config.toml
n_layer = 13
d_model = 128
n_head = 4
n_kv_head = 1
head_dim = 32
d_mlp = 512
vocab_size = 2362
activation = "squared_relu"
norm = "rmsnorm"
norm_place = "pre"
norm_eps = 1e-06
positions = "rope"
rope_base = 71500.0
rope_fraction = 1.0
qk_norm = true
attn_scale = 0.255
bias = "none"
tie_embeddings = false
parallel_block = false
extras = ["capped logits"]
init = "normal"
init_std_qkv = 0.0442
init_std_o = 0.0442
init_std_up = 0.0442
init_std_down = 0.0442
optimizer = "soap_variant"
lr = 0.0109
lr_mult_up = 1.13
beta1 = 0.95
beta2 = 0.99
lr_head = 0.00732
grad_clip = 0.5
warmup_steps = 59
schedule = "cos"
final_lr_fraction = 0.0
batch_tokens = 32768
seq_len = 1024
doc_mask = true
train_tokens = 124900000
steps = 3812
dataset = "wikipedia_en"
Each number is 500 + 50 x the weight over its row's rms, rounded and kept within 0 to 999. Layers, rows and columns count from 0. Numbers have three digits each. The size before them is the row's rms in percent of the matrix's.

# layer 6 MLP up, 512x128, rms 0.236, rows 183-289, columns 64-127
102:526582420450567487556445445499449484470506526513550500536486526467531557480460550467589518585422553517416482456499521483487505449601494501579520466448405459370508468529457500389535498526528486
109:519439493515592483521541417501472410491512485449508575476539547409601568500584387498515548520605411454496481427476534540475450565545481509550481485498560502536438532529524472478489403522521519
094:534524420466523504458502528395429563455474548500566457492519565425549372531463509432457479616529503480483531477548456496523474440443538548519560444432472548509494489536511453462476475492562342
090:416498486537554477509494576417464523472531532473544497393492457545449463556520475533474470515499493405567464618443499522548492489468493501524439551462552547424508364444475396522542513602537454
113:609441479474565451440460378502537423580486465490509473503520488526567451508596505510463455512511599438490431486442496452541521540524521479556456434623474452496479519497491484461507447491546470
093:466543578490474629549446449532483530533537542404490453526429506488620490452495583476450514502494517514492536455439510558501518558513461432549470554451477451488423510564505424524498480513509469
116:482528503453561479470482513486537429541501558518500504587523518467558549534517370451448504490515546448460475510430463587583515506413494429535530570443519420483445527484485550551504513466441505
093:499471444489378509426525516486533510498434475569432357453477588472461428489471526459540452640511451575544506439594542608530548627516456498525605516456482495498403469506511562530434526518483515
094:493504381496530504450508494510443483453488454486542470443493542544558493488477341498474482511443517498528520451524501495615518607431470568450436460484436512451551533490479517536482460544554434
098:512485485551487560493553492517460500585513580452527459509498479467518460494480464479584413430625399497504531492431448524510458509451514515429461474513517486402429497451489487602447493436499514
105:521473501569494486461523479502561522538524455589458476532523534481583366449446464521465419556486542454541457484476395564532526579523497459433542549461448498486483492457350455497554512508480573
089:570500526588552597534584555486520470534540516554587485606489564435508525473450467479541487535511445497484428494571536593544530573447524468512447482559545568522451401469508591460474433492508468
103:564579479514579537530566497583480454436474514504522597536517442399507494453510397533445574519475437457543554591476550489556498534463460465510527566528471514467509504426398532442488483432545460
107:467493457508503475469439551558442457517483575443566451450445428516559489582556384496521487445522534483599401475492544528560473508539520542483537555530580457506448479563496459489477476503449469
088:550526499476463437535533466489545467565549508542501513496515567412497498517538431449485492443501581457502471528518424527556548542555466455501485525488529513400397471519579423435442505414500441
089:591487520468426557492452460533483529451456519539548431519537594485457501517490500520526488548500406493478454465485572439440474536364402494437417545513412503429454404484468510573549420482544520
096:602536365559518526458497479501429579551525647535491434471505550460545507479527548580499451544512417442606430460451503497462489528491487537384478591494422501541525452488549505462509503509536516
092:471503482479513475449562460528488506407537590563485519607473455477459600438522472524450458476423401504533489479576598485515481552504475548526546530514528526477550656487544536474517452448591441
106:477507467456516563420498506504532602621622460460553462522407555494551525548515500565494487522478477465501375545520484540471448496432471457580480483437452561452473486514524589512432411458591542
108:480540460604440470538533442541474532526420510494527488531589581464511591531527487487457423554437480497402535441514508583477522530460531508475469506375522461484521427526504623482500412567554473
102:452577544466490442474546522570527503472451437465519527441487502531458537497484493545479529383511530477566451442500568524499445470444417478470430461497498506511421516506437550616526518605503489
096:445524509535401481598504493559559481439539429470443467501488483458511545500535496532523485568473492508619397517378487517624466495538500438486604497452522533432431516500461423536448458454423372
094:507508505414576462466483563558521407531602462600479473511489500434510520418434477581473559528465534501524459364430466467525495615525532471475444532480497477440544487461502442588500446386417495
106:463511603550621444528505521487468473456493571501590497555409415463520488492465494462499579443446551466499394582438594535562518574416446452466559479523489512506476469542497523435418564482421536
096:443487382512430519420526574461595534462439529475551523475506521467397470508601537428513419501506427482560455539477583598496454503467439518469456517563500495518456445515451454483529462518453496
100:485459540544611409488536458521588462517523500563548480414634438494508462477463415486497598518500546392522452474455524514529432498534516517527483649473586507399437494434475454527511446468482486
089:488502507542548503548433536517524469526469437514541548432452507549509523407503596471449525578462552479538431433550522494444508460547513475515554464433521543535440456510502500517473526534446484
104:468487523573480460519494492488497391482525575434531517535502447470486402543434514497510519550465487501441479495459443499547614639543538578470540510368486476548539411532540489544489493544473478
090:570571428461474583497529471576516510626437565507508477480489556503502475457577496523439427426482491486552494511555552506501511498646468488538544472548506556504468497553555524456467487482558422
097:479553458524400393377522538461482535458425484424443473536493464447543504466533472541423471518549538368568498486469559493567508458537516418527530562416495548495499478563525446514519537414535511
113:572516479445439479356536425450448455507465555469522409507520521487530484450507447578515434421442501560521418518557515504433454578441466556492525463542428539456403480485567483466555537518544379
101:490534497515463393470571535451508488467593561520483519499624502412527417503542521451445472474450484504564490515554434529502582562525560541454418523415503543435525453558604452562520484526517503
115:435470502406484586425516552580484387446493496478537486423491543539560552501432531553577570515472516552501474516471526530607472500432614513499569562519511558483388496494503621458442388498468510
108:500532518526506462521592531564503458615518528471531433562532486500575484514507438534607480619588478432590482432460420481561509539586461427434506565471519543551463484436506484538495523506502516
083:411535512478428524438502487490428456508539502484464451456529534400475521474508491561475382571575548448442463469443498579507522560466534587473400580553488558463488415579504451499513430543595537
101:485547498446546440463495493501509487384472507471411476558520447510462459533470484486540437403513543572456513554533494502541447527511553513463503526526554497456475515430436556522605428421522546
102:517423468465438493543565446490549506459495517447394447460507485466482587478358479514517514553494515490509600467563491583509498530470514549511632511438514564436360438549531546556450503476467465
112:426496527497565484552509570439479484492472540555482523559629543555498457490509525452531535384485462491634486442492449525571579534519511477483493489512446416463478496432558473463516414573568538
100:469468488390553561493499476370391436465418443551500442522552591428469512410428511544486537421513484453530530536492517579596546545501513483544472516509563475493491513486419477577535521596529497
108:567476460539493516447557547435436441497489400501511589506509618503588601518547546627522493505529519450530495503567568509580464589479442540499566468429479461472486440422496576576419476547575487
113:465528419486506522559461485467522363479472468473614555471558447463551450401462524524548488460530467437447497354598525548521469446546596446477432513519500483483487562520463501433551410472595492
082:465508462507487538504460464461593442566463533539490526448517492525451475504364467491578475511473548582516448549493518495495448565496467571477623453482419523466461519599524502424436493375555503
101:499549483426503473480447399459500477475342433434415475544444561486477519558492454485449528469506516505502464477492444485512435560364491461487440468464530394428393514445416548475539470505556574
101:553463531550483449557493435484505498470620490492548501518403530494505553435565447483547408427490474539556439504506471494512472504429538482582406376437464462427545504433539535460543471504479506
087:396533521542501539536529400451603438447478490424523525571474449506525572444538436485588521334444524525482521508501621527521497559526514575524477445558410545495476555515473475483452447360558558
094:560502476523385554614538538495553480505521420519490573643484551511491456453518417427467478489411495465529429444502500522589466610449466506601502422466547551434450560445483496503504522538444512
107:512508511535522518483489433620529536581615475521408582465448485488500421404555496486410507513411495469479466470501546454526430584492487526469438459446422523463527443541443440514451508431559543
091:531561406497493533525425496505538583530459458520541467417443455442530435457509401454493505516434483493553398483447494544627509440512454467591567407460566523516531497448499498484466516516518484
081:429575612529527487472562475484451454441528470527557439489521502558525474442550480452523504462500580434537423531455458494471487507448516548481591500505371584435486509528620550540470616534497481
096:503514411540458507569559529578522511458581552527529415587574524446475500433521532504520531478469477559463492431484671520488494544505483577425540537502531471512521412453513460579488401438499474
096:618493487449550524587460561523427482457517456520355409552517509477566469519489535498542506527494444462522441532505461530499486521535543461460430562472434537511382560437475508490468528483512498
104:594577488472517461452513478513516584446402502522507520483451455482494478449509432529538536493548451458523529563561532582625540518569534415438469439452443531498532565526506514525536480541432469
109:614601475500546511407497517462483472538516513569487459542572484476526498476532419492483527384452493505526449474505533504506442481527451514473593520471558544468501495495566411432521499540517468
096:478527472527458523531519526454439465503502527523517530490512489401554481474440479581529512516551482529517466486572489565431536576496481604504502528514545472346495484546449588526424499497559427
098:526453389541584429498516513481605483534459478534407476540462523583465492460527520591600573533493401488565485473552542507503544511460495505473469465432430532451506482423479581501547562482519502
098:597456457496501490561458487482468511459487468478433446509468529428573538526460557430431478493476523489568486452498547520531504565528481459436488547435551436509541508563549547470433468621538476
105:582478571521561541507528511497505483470420484457447496495529501517409523393523501464554466489598441474578567555600539532561524534425527498484377476459523490414520566397555531513502520477507537
112:472470462365452537432486585602435474546481434442546508527500426446457501520539473494455399456430506348533477418457564547565539575463480554538552535444478589447470432545460516534503476496420565
120:582608468437416446436520502454483406563576553538528485517483555529492449492401493587543530465482540463582448492443499485522439533537472469492538398528446564377528527500525455447553416445493526
122:621531398523467459503498398475455458503582522591546368578452454441542497508411474508489459539484426446560548505566515528534468528467505520451547536418507513476472561543549573575404454489514529
096:496539440476554504495445436533530580459510503465545471476486521472507566338509529513423458539502605544494469487541571491483547447509489445532523460525448585560358508491460515427361522396403494
087:548490473510435469490559553533503440480398603532501478474534476506515520542516493471493462541533545403587460473532546488483497546512513461416443409489454500438419535513512573585451559464513486
102:563548528594545643613504510541514506558520487473486553515522529424471457537581492433491468548550465520573482461573548480476462544429466548474530558440453540555487407403466520511485552514562492
097:398546407471438491543535488520574402468467478423531448558524463551500549509486507524439489534409525403461428500487522441542464440433440585449532540555512548462546490445522444519479478471509584
101:559575518499397575512413469539480452552468469568568549563526502433449441553514518474468512486525530426571455453565577520573488437496429446482472517367505455409526432405491534471482372501593503
109:445506514462491342517530568467480467486442542500606582467478497515480564482579440475461499511465485431535410502445503518491499511407427498393541446527514558478486506525421508567544504497484567
084:518565494574494507456468492583485496446474530493493510453506546421535524451511527476446521503544590503485580603446480480491499544504556508596441507532603560481450484500444504558515512550595442
103:551540470553488520486581434447561498535513513453508516445457418407457466511494537449527519480541542515580441531396568539479495444486520424447558564503429573398521577483520430502545450497511523
098:390465494396497444510457527410463480473506533480556514468487558457506528465607597488593519526502529493496550544529548529517500513499480449532431433478488466520435540518511476579493483464509473
109:445509511495505532483507533476582458482546518497496506568588575435579465577428365495495433556513562536491503576439476582483516485500451455480532531488391434469488442546468479502446486418540494
086:483543539497393441537534563466468506465577489553468493466441585512544514424517488554495462531585508495517495606426534461555524524512532560555555522436529554512489454450510475482538514483570473
106:554556463496439459452499473586535454477516547466455505455487499504531483463545484469474518517525476411454470553471525549540561507501485494544417413478576497553487371468543463502463412478494504
096:508517506408396515492573513469444447425493522490576596515551404482528512408459525509406474446493478505439543389527541491519518485518468473412447454589487547518416472452490504490499384486592518
090:508495384583513511615466396435531452415516547503453479435461484482453497465442564487536465537470527415530511483553519491520433558530486521410476500490517543463490425459448528484472519509486515
106:511556440469504483565525552479474431580488554448465517537408516452458476537433478500478475577558482491502488583383487562535501609582509574481474433518434527495496522479471497489538399505550493
110:484538486517491537398512533517544468515488497447497428499525509512544479400530456487440482393488481390559463537434544473434535517453424487603480469452614575546519495487463547554438497484492391
106:514527534519590520502507519445560460510545504514489455608492464525520528477434540451494559524490525552505452567561476488489502517445530510490521371538528479481494540474462501461522365420475424
108:436531455520515422501474591598523507451612492542448471474466483453500436472534518429473485449489502556521406475568529472452542592481475483553482489503423523478456488484455550393529440389453452
103:547493562509501552482572530501511407391538498563549547457460495498563452465497535605461497480490530516580565475506556430438424548428411497531489437492474471385549471456545521492587444508523439
093:492568452419397451572521518598561401502424596548426449449485637457455523539501520575409419462487547546540471460440479530495493513488451467512490489547447465506504510591493527536591523446562416
105:441528477567423482492406522557652446522484453549498581579514495425473498532490443478478497464446576477522458471559540526632545473504513414544464527417457496514496501482492476496556412467517463
104:513532511441465619516482465488603449553560400502575567449532510572552515462568458522446546508474479430541517539448535527571483530545491473534591448537487560487621493485514497472461461593513577
081:454555460483468416458479488462443449497525579374544549542590484475427512446463566520521440472539573533583471550493419514547485545538490526491422421496457480395520541513550462574494440475557591
106:496523451526407533466464535574482503475377486521414472586522553399471478517528467596479558519522469456548423461527580482483494491500410540474473521464415452551535424426503485469516540441459427
095:521549476500398482506527563515499442530562410535467442563489458437583502506475508528531515423449551452471440533466465525586452552524527582472484598502477482381417450478481525504512489565475455
103:541548427477535504484466501498587649407412527457472459555509526392555529518463437570564465482467448633503509527443480423534551463493573501406493486457394482492459450461525556506514554559584430
107:531574476427539520542584588486534491565461554582464505553548591399473484482526475501419527362540538435552484527506506504518466510523426510514499451472526442473518492492514507521480627525538529
094:442547526562467466530590489453516582462601497483499445503467449533529572552650505460532578522534498485507471538430533603520461469526505517438475508507571519521434424515467590522483462576602455
091:546482469480548465595495500463535434481480520462541455450507469505471497538529539401482462415390501447540542565423441523544435533425492542575485579426505571502537510550405507446485535414532438
089:507497475474513463520488541410511553474502560425465516531561426518508500499488428583433504508571465463588490541532541541539506502524450503430548498463492538480514531424503563484592436518442467
111:551509592577446487486589461545457474454415483486568477482469499560554554465452459460529500461532520491539418486453461452546506483461571424437587545479485531507529504450433478461407418459528528
111:422502554475536450558494568481491439485558487471573487488629580523509561399536472562339564467484589498512446509476552495499517509473468571540453466417467554447484594497448442479507437468564496
022:462490492459474527411456512416481499428492581526521502478586543499465539576480557489467467527444513516478422516537550528506471505534500543454490465463518489427450385483478496482502423579588435
095:542521472526590504410514551486454561500584585444559614647462527529540476528495442484475576567557467534514468523556505509591517494498466555540499469560505509447453498460484570443518460428497479
096:531569527484543530500505515524509410443509526547500487383515519460502495420455530498550516409456428574537498485364508505502496515407433416410444591460409531440475469489474442459540553528506510
096:524475447511453504586580494497552499423363467439502448549516538496502553481514559517561517470430396539597417503585572475523499579409424469338481593566455491435484465488465625478509556522470514
114:458494447540526462514428422506548473513508482505470535490465510447480531553464469407499378552416503487567538561569570521601559544510570484536457552529516539509451493522569532544480508518479483
095:377570470501491474430492593507463526412528517457554509546509604490521451494520436472479616526465535515453434531525530550568540504499463572520426508522448535439535495604499512538525393586482509
104:477521428485422563489595431553530466519520596488527546470530527494459492592542391464477490531491542537525497537431376497577392538465474483546448502506533523582466435469399485516537483533623552
106:514501424476600501484538515521475554491492499442452534517617494539451445411482417543527563567465509393589511426420537508519513581449503458574456486524481524439507453509515572530549522465464433
091:558488582497509540430470414499554463485515445460497579456477444464481510530609481495541433511530441538431449526454564492480494542412459622479527565569458582557487496516492465411599495475531462
099:514480500508485512496512615499464458519534495424511625532477495492470411401460667439479494566511485512502519437547465536447468545553499496495534423469465539419552398484481515439537478475569459
104:551512488574523436442514449464596432606423527521546458491498509478492527486490545586443516516431471496511534464563612510508565535453507571446406581459485524452513464436487478502548481449576521
106:480549502534459557471401479418511470559435439522508444466509559496564537477552513440494422545442416481555433551556540528504601533471536469454547485431584523485489514584531414528514528409541496
091:470535540513403463496531478506479458531502576445438578439507476496579568368558476434505506539453547494551480496405573525501494477542485543553502521485529443479476479495519554461524496561419453
101:488436411548451514303452489559420513448503508509533520496489519626553546446512388522512387487555494483486411433446544509509410541471417580420534485527497513451466480466548508500462399510582455
118:512523424522517492471532504443463557596489513503565429416439555536583530492532579471470447486497466471559422503487455433550521523483407478493639487458444517391520477479567469509404453507594457
# layer 6 MLP down (transposed), 512x128, rms 0.226, rows 183-289, columns 64-127
099:443525443499616572523474504481444516545566455478470483524432426515523488580386452517535468544505630534450499495528507494486518485546476416618494527553539494517489492453487495518467516510513515
111:524412516506555563452499385465500561450481445484568442437507513532493585470492582464489532472443563490565469440506462432551512517450546601557462582523524434481498580457468500573430530576507550
098:471418557464514552472493518486344494515480475442456578515511471526474452457471602509439505493493529430503448508526485485481474414441588521452565550558612481447529545566509481623511513425454406
093:454456387533428519437523471485515496566540509461476465508516392479523539409441483525392502444573523530497525468452526480517503504482531479516601476588509514480484508493523554518465491524439508
109:479535439490516533491488480517464462560535531506424443562499595406517457412517601558527456485421506498521485563519448588504491531457495452577494447491389493429496475466402620507524590496437523
091:423446445533468452521509543494501533437503518455415561518512443519452560526432511514423548420571482505423436508496474444539592450433473450478556477540517419508544461500515544487532537528602492
092:604487461500477462556501508523483460427516506464560466577529518404566411531528566527461524374451487421566467474511481533482493448527563504471536477475477518435461498424507485534440512635443437
102:496500551530451529469443510489405422548524495542458458469451567486484492504521565485497457561519517493544424543576443480541513501522510492578480541498484469494476504466429462491422482450450501
098:602493447536412502546587519419507543509584501532501440495540442479529582616454522458502543511487456597486496449501603478474500456523557573509465461495531523683516498448534564572472524457515547
103:514498605537412535558488445504432459504514512591477497561519450391419451572502482543536573446542389489506554453475470478466504533475409532491563480460457473493549523517422402500533474489486479
091:498483509506485507581486400480494604476419514538514572597464432487486554445424464497502463516478473581508506471508495476485454540486579544602511467499553397618564487490510554511497485513632513
092:467450504439474533588529538487409562512427513553507370595519468534444429507533458433489563463537491437459594532447488492512475462534576466548494465505484527444431612555481528565489538537491540
105:447560564524450559508543469509526441472469480539576516601536515492605577505531576498492471408462547533504540459447547554509606474619545464511519462492473499484517544554544534524503488490504524
096:525451432470561394509575435519393489537484457505560594460467439530582562522504506488523512467507404543443493521402498492449505410456487411465508440460575600526476389521601481486456603484427439
094:475529607435552415421513526452529508514509483479578435462547480545509415599562558494485449457546456488460544474485537477490466445484556479431498407445484517533543491587454562502497568573473406
095:518446555427422516451543547586550512540472447565477451434492557525472456506471524425492483472590515545456502478505530511491451554584474541459468515609547526545570502606545505479489427415470577
099:525503469506537489498513510391475544476502610483501518387493439495466496478565461525426490497500480415467484529458452497404514536489536459520393547436469435489511513393533467497542479454503507
094:571498481554509575455489482467526558537577503499331553489470438436525443471534499459520470567462521569599408537536529511454592418583524453514539462584538535445461470477469595489505464590485528
102:463489512410440555500572469423521579489437482445498395601507443473565483488508422589440520478507481531418420438560562591548568507489489445519549497503439527552622415468498507503454507500394459
106:390513576492559498570477434564521500524474474446519499466470514529524481534514536494471465498534451538572397572441441522412475573501514448494496494520510522484474483580458536508394516468568498
095:434561566531406530470399441525574432451443459488529495552507480477474490603619532503490535527412529515500505479529434604473540402468493578518560462542473533411352544539469501558502456481507453
097:538500442543534545469498496558463474494367412511501525408514509384394499532416534425463502459553516429536531455486354494545566559450539490519432506448544448418535555461506509470532492540552488
100:526505507453478506379557463445508531534554623496527518518476484562521579495476409435402454437546469463539510408432569500531510494499565525508453557509493439596479619489509469496548456460478525
111:406485525563564563534452442462453491532526375467528551546526531555482439622473559528499532449538439447459483499450506391497531426602467485496505552508608488456410435456446517529509502494442409
110:450547471515475477506477508453530526477545448503488591596588543387437542604484430530527454554491452475533430455555512468522443610512478459525576476394553545626499483476492546555470573464394405
100:527549493500506479468501471444524457524475426384460433477480524544427508390396560441478508514469536434492532477449519503546537417473477538461497506526406440528498511443563417497514456478621603
085:497513492528417516545539529523470386516459508544487544501488554525548526417393447532517425460398527483518525463583469558487414528493554491550445559561447476436581489437543542466590521490591555
097:538519414521578524472517432532556428569534611537505562497474514469521552478485526498472577515594506516415395518458544428427450559529529455489567559499557485501482561620495450581492506512426480
086:461563637501528485597466561555512411514520479450458538453468564477525441430492593524513588466523511466470507405434449499460565571448542436530480461446548567489594506559448570443591453486459490
102:525490462543541514513455580570580477493542564472466472534502571468553528491473515470450484426537512529486531419500538499632497570500548529483571610449498583504482492463545513513532446470546524
115:517588521484569521464484474504484513583510534454444505540475484416548564511568452504388495535469454500522504474539431568578518617536541469439524392582523554531509460474519529454578519427495497
108:491441461536492629548442507440514439551517504502495398457514456525420472505524522532461585493520448522462430455475510375519537626541395485452491505459552478453550458371567509497517524543513474
114:497487474474491515456506453433442430454599439510499439510393463445476462491548484542489507477545512537510550472578436518495453337512474384433530471459499531461522582529497584488490580510447551
100:524459461507485567479530489449522538470426537471553499498451490529549582543420537497479463395524579575529532481513533568539491527484452466529506552438533486596501435470452541496447510574434447
094:408415509530509379550531416605504510485451614491530455531441456488459508437508471487491537469381505545443503513547435555493559564496546406498494549495441412455417459469410505532488492528443466
102:561495418549570480558411538487455499517472472586530573542513537526557434536531516515519538491464481521521516553484563510506415452508395577486485481528534482488375451497593494537377578511551584
104:521419441580450596573414427619468535528491554516422497593455568507556526490502495498496507531504544491479542460487566451554493491546501555485535424579508430501526487421408540471530465493501484
106:457524489476462460577553456465569559460513443467456475486445483537525461517527506437453482497509491448534509480512548525502450514435474471490550526478575552549452472508399534560447449532463551
103:517497457460485445529500456380494464536433502446467498569434598593495531415559484472595527519544550470512511516524371514504473465476458518385478522562555437499555490441485462446474513586475493
103:502520488484563487500504520514510435552516449436370475397531459409564443506501501449460500462478537552461589482474463522452510582538461532486491556405554479463538626531450554432467577586540510
108:444608412471514506462542588497583385539506436482484452514459518527468417432517508461548470547518485508481475402595452432545540491541433455496473464456433505452516531468515510494533528474442475
091:555431537431475562534513550519543459523490511519398584461526489438510447571524507529592488466510582554537540544531454558448484581533414569607462445508564563451548529529451487471510572479471550
113:572386532477509561491535430502483527550460518505507507478458422448485428512534553491604473516582517495497495451495601424507545523504478568538511484515550488546470576597525570535450471451482623
105:521536388469592355500478449531476461507551593527520427586558481512471574449481446570507494581407510450433516486513574488428469436505587474535497472505522520543520536517435555522507467530464518
097:466570440478546445524558485544545556554469519452465545585515555506502600433498546527469458456433498545461434523521478492447604485439555517412524496496502498454519541469558404428511479392473476
101:480445455497482461610490501524476582498521471492423529585360506480541482556479359530497452581553512547509516528433522485637513526452521505598552507433463501532489504469565431547568448479474493
106:608462472561495484540556447495503483560445452494408510518566527496544485445429416438517457538560445442372509488470532456546452450453472464517508582502625564570450521494561515474501475537437516
100:543478481547468422520423460466546515498487416550546464545499568590471483515547414471493498465514539552488412607548475397544496484598532401610567609505607503505474457524448552497507543507525480
095:530517491553451407511424563586433417359517507545521537430506512570439583568525536530582579430493558536547496468531486545491469516531462521542443570526497438534522475487473561430497490525543507
102:388546484482434564607530480576463529563534467495508516511522460485496496511511596409562431590570558497474472402463555488494512510546547474530493427587480546497498610474469542564522443375518594
093:570494623506515573452440422499530518499588547442445568510447414504444511459512565499434577433452484534519489510531467522463452556585483448516480533431489476433517446498561559451570421487595504
107:460391494529525481512501517568511494541525499601551496467448468464537369621374572481460514459508577503498433413557553450416457416510519481575521465498551519506460476508497426478587505513436514
095:558440542432501578499551481584514465572594479445482582475491489522478444541533520492439559555473554520548474462529513487510619378526483483448458478488511550488538559579531487511516542506589533
092:540499493445443520421434499461559500476517495559392534468546482534521470478510484457533437436458430457573557430580525502482541491465437456499415469514433405519510587428374450539545401507518428
097:489450555535487474436480566492436540440563418558509412509458587466548490469443468439547574363474441508489434493485468576453432445485501467475501468432555511452519513558497568481469512487463494
093:476436465465531507453571517413490486502457466521567499518395529518412417457507541540456496452487496521560601476506540558497501477526478570512512546564492506540401565509502505445448558533545595
104:538434595461475596549514505478528392542504580546441547507493448496446485528538519515565479462552482509517482515546432556466550493520516570511437576562524472540491552443502418515463394470544498
108:499525499604501463425529513512512475481513554500459476517480538526423522538479540555500493553515557466428560432504557473576430503559471609427568498583461495594538507460465526519556591492474498
106:523484511404563526372459498469459568533516494485515534453416529463507493403480466511523472445453493616446506454584431460477495372487505469519557455511501559505489487483523471497439504506457472
101:531372585455508475439496442531523431524516545534445426449522440455496500530547470460491467393503459402499476472442537565444513541536582508463568566444565574510491493518549494417528567584499509
111:460546492503575549531465459490534488459473519442521574464485505452506448474485563423617537475454486418441463510482581551479590576515486602476448562525439508534455516470444427450532577508374477
097:499546646546523590497505550543443454462419505481420528487565516517468488471435430530471513470510518465525475444602482420544462501527518427452490458441599559459536495522512532472502555436504583
095:396503475460462467533511530515425504557519563536417569544457554467455412555458513567530469523468546477534503530392531500475503552544555506549515514496502476443503530535524522450399467533483476
113:512509508415562560488547577527508463422519510469531513439427524523552448523519571575437517488549463460517589512504456536443493428537486488536537461530443597486473512499525596596522446460512520
106:549526420467490523595556494585462530560579485462484493515518518491511437431417577475535474513523649457520490435567452461483476367456395493518458530484427389525536492467491442531455485467488532
106:490459473553514574453544489459438471548511360551470553613495421484468497513571556474513558490480424505603537439472503537560443486524509446521596493477439440502409603431427555473537454486456550
084:482410514476443540516442431534508489495601549498512377491528418445526536522454561518483515451512487432420479442540477557487516494552553543562472509525491420488561557554548493438523524518464485
102:561471518563460443556489450489455542520471528483647545413434478475552576471475508430497520488459501436458517423517515481478547450486476510528543493622453484500527525463531467547509540486498506
092:443449535461572473447551544520486453516519497567463494508531550522504505563493452455447556499484527522498447616528535558541530542472393528458533523452407526459380516493590471475531451520504541
102:464478506601489571495427523606494500549542522477448497586492535419583450555431521518530516504540491457576532497495437684482452489571474549522499535458522615474559475470478421526505534526556532
086:519603508522458513515572490418488489517518408518460483495496556549458485465545486563452497505498477538526633477559527433526501458522478567474440415485478456612402516497466514454469475561557533
114:568577489493513424442459528507494499506559495507504473504543458474430480529525459464462516432381535502547605435467503553512515475427469468457543466480466461562551482458501585525501571499598521
102:499560531481454490537533492563509410432455554467529469574496446548580453507519594562494464536472552525469468419510511472530483603525494556453591578510467506489515534506464471496546446453378556
090:539480552536569486488629484526478499545502461546564447563414545461569508540538532545517531465471564496500482513513472549544560474503494517476413540451615482549551499493522492493531543572411432
102:526481552449558466482521505493457515542550435557558423424501426518435582470467501408513575406473546467488587449585531500516577445525396515397589631483506559543428512552535413392483477493458477
111:606571494518510438450529524430476494555480531447575517593488560493557517463434514489452444548527485511500498417463493535436482486530490554559491472571504398465490527547479485539532451456554574
092:519452477506584518450421526522409482556550538480500554504474535554564557425614503409559613523599518509424520432578446463411482481488506524553472533540580552449450502446438469454474556489544558
100:445512505526452596614469476527478522488524464529499524450535521500375486445426463441455487532554435493441448468498430530467484550413372563537482453575462436440469588477446519501518477491400426
112:409549552503490481519596372489547495467476507468421461517504509496476408621573522516523481527546508558513507503442532589550465502530498448536626474537450483482470529514443596533501490512472531
095:499497575515446506447543449457573398501489518497564480409533507464539425486510539541490469435411548509537477452593464513566533549581554530438480420557499550508536485452505506455532393568467435
108:511424420487450396532473440516436539490551531472429559513490450408416483505450512381478482446455525525506549460523448585553523394509432552478503565447528453506486511486469563451491414472531494
106:589507471534425470554421516440464529566555490558497508470567372432507552394551460495529466507461501528513629527476578450491402530499472549474471459611548497517562499468538447579589502544485526
091:489509564443540504586499527560553474531397496467483513434466487525552492525525508469421488540446501577458511507547497483463580462397482529548462481522445491431498503440574514514566500558523398
104:538521422547496551513490540548524548468509488563491550480441466578511484536584470563406563496505375501473481480499593440576497502534416582434462442528496552467491515413522526523558412476517574
098:485578503521471624456443506547457509545532486503481548500448555458463551480435502565621590494547585576464419555499518523491548527505416570565513493589497546500507548434501539539526440492568471
103:531539560488570512474527411477517476550539576512547580546485610485508440514493558428462475409505504474606438535438569521533529506479456465468425498437403453529550541433480430512501521380430531
105:418526505563548502469577492519459517484495483492467478552524497533517551497537461505485528553453555498535500511444530507412509503592562407502579516505432612515511495479517601593439531569513556
108:515468427438465546545536510515534511534414509438582576496437583525547420478442465520507571417484598480470497529499510489479494552489537535515519524548536515437505581617508412505504526484569424
094:440414490463479522486549455469525565513556507464442429494550480570530494533501448456464538456595529510474462486423535489467412395574593471503542565503514522563465595407611551524467497475537511
095:503623516587509486443501521508508497491413555582535546483488529510488434516468482422533514465477386472542466578503497509375451446445456584551547519461663495581447525532480517522494571503459448
109:578434478474576522455465491436548509489546511501503444542527517452512500445526540425576519530453438527506472426538536461532491480507458597624529487481555597477449457570540404601535412534468524
105:413433525523557520575497490516512460532486483542576517546564546519461519448458499530484473537523524500436570592447556569496519505508467552585463447455541506518501529525411491418503471532431475
031:455528360518468516553519528537569518536482532589478518534504456518460459480542417594499438502457473441476461540553516558500462528532516414604476501490584488462510456456527568528464447446481460
101:490538501558427480555466400489569468461528452467470520494602528461455507524643449508503466488568497381578510478463496564577434448493473500533581477489490510504527505535532483469358459480479550
093:393505485573481434588511473615499539492547462527414592514506541457523503620516475555554439533603505454585498449470470532567446472540474580469514580477491435426476540475588534446598505532521408
096:566539508452542558482537594486499525492441520440482514511404503473511560563476662512418531514546384487526507587541529425404465578549532561586567490598517477479481528499497422531547511521515506
114:483552529416474492392541489453479503574483457595537518447533506442561455526437472575488477488486484547485483460469440549519586490508449483502412537508479487453549498509541554439482445441489440
098:439495605516568440477499550430597501509469544492420499576531549471486471446485450561520418546488443487447457465472527405451582515532539462464373479519463512451484546589469464513502440371407455
090:385521537525562550571508464526495554616488484437532518496489447388514426421458562465557500589498531476525558556526518455558483533540431508561424520469597531444553469496449551450433456503532553
114:465539432462495462467495518606542474505628559468444467462529453473527503531402489518475490571566578500466508442505495502461502535521511443541563520425517612619553506567426561484484517519411545
098:479509422494507445486565544474412501520527536491526419501465543483514549455473505608481524459480525478428528504437439508469459469387462521455423580515549485498424486500511482593515519455551589
096:543424545489489486398535499510409440558503474539458573365547507522582630595478441551496535515556500428469465465417505614479482425503513585556485582540473538454549540469515518484463566516451369
107:487431482448576527494428561441509474530451502472507436517492415503578501548470542506578516511435620525520414478452534499478611516469587539493467477432497542421555567597490579478440599472604469
102:451524566546562575459478466450468481487556515514513478505477612502479482496505513565633498601473552477575516483488549545465526548457532586538558506543499510391514587504531577519481567501409410
096:541387609487476424531389545506524510441467614470501458518567455437550490522523525490426524458471481490574577492422478450514476539490515527511529550462510479463455441461538468518496519515474488
114:465617426534493472526482528500459515490602480563474394613501569546494546591551489544440468495601542489544513499390468549484481497577528390528507477499480419535534492482421565509503527490510504
098:584567502459547499507591547487455564498514511522510530548494476445543425544490526461414574448433497484428515486519546488535524480491422447462464523450500503438550576443533562538539400416505503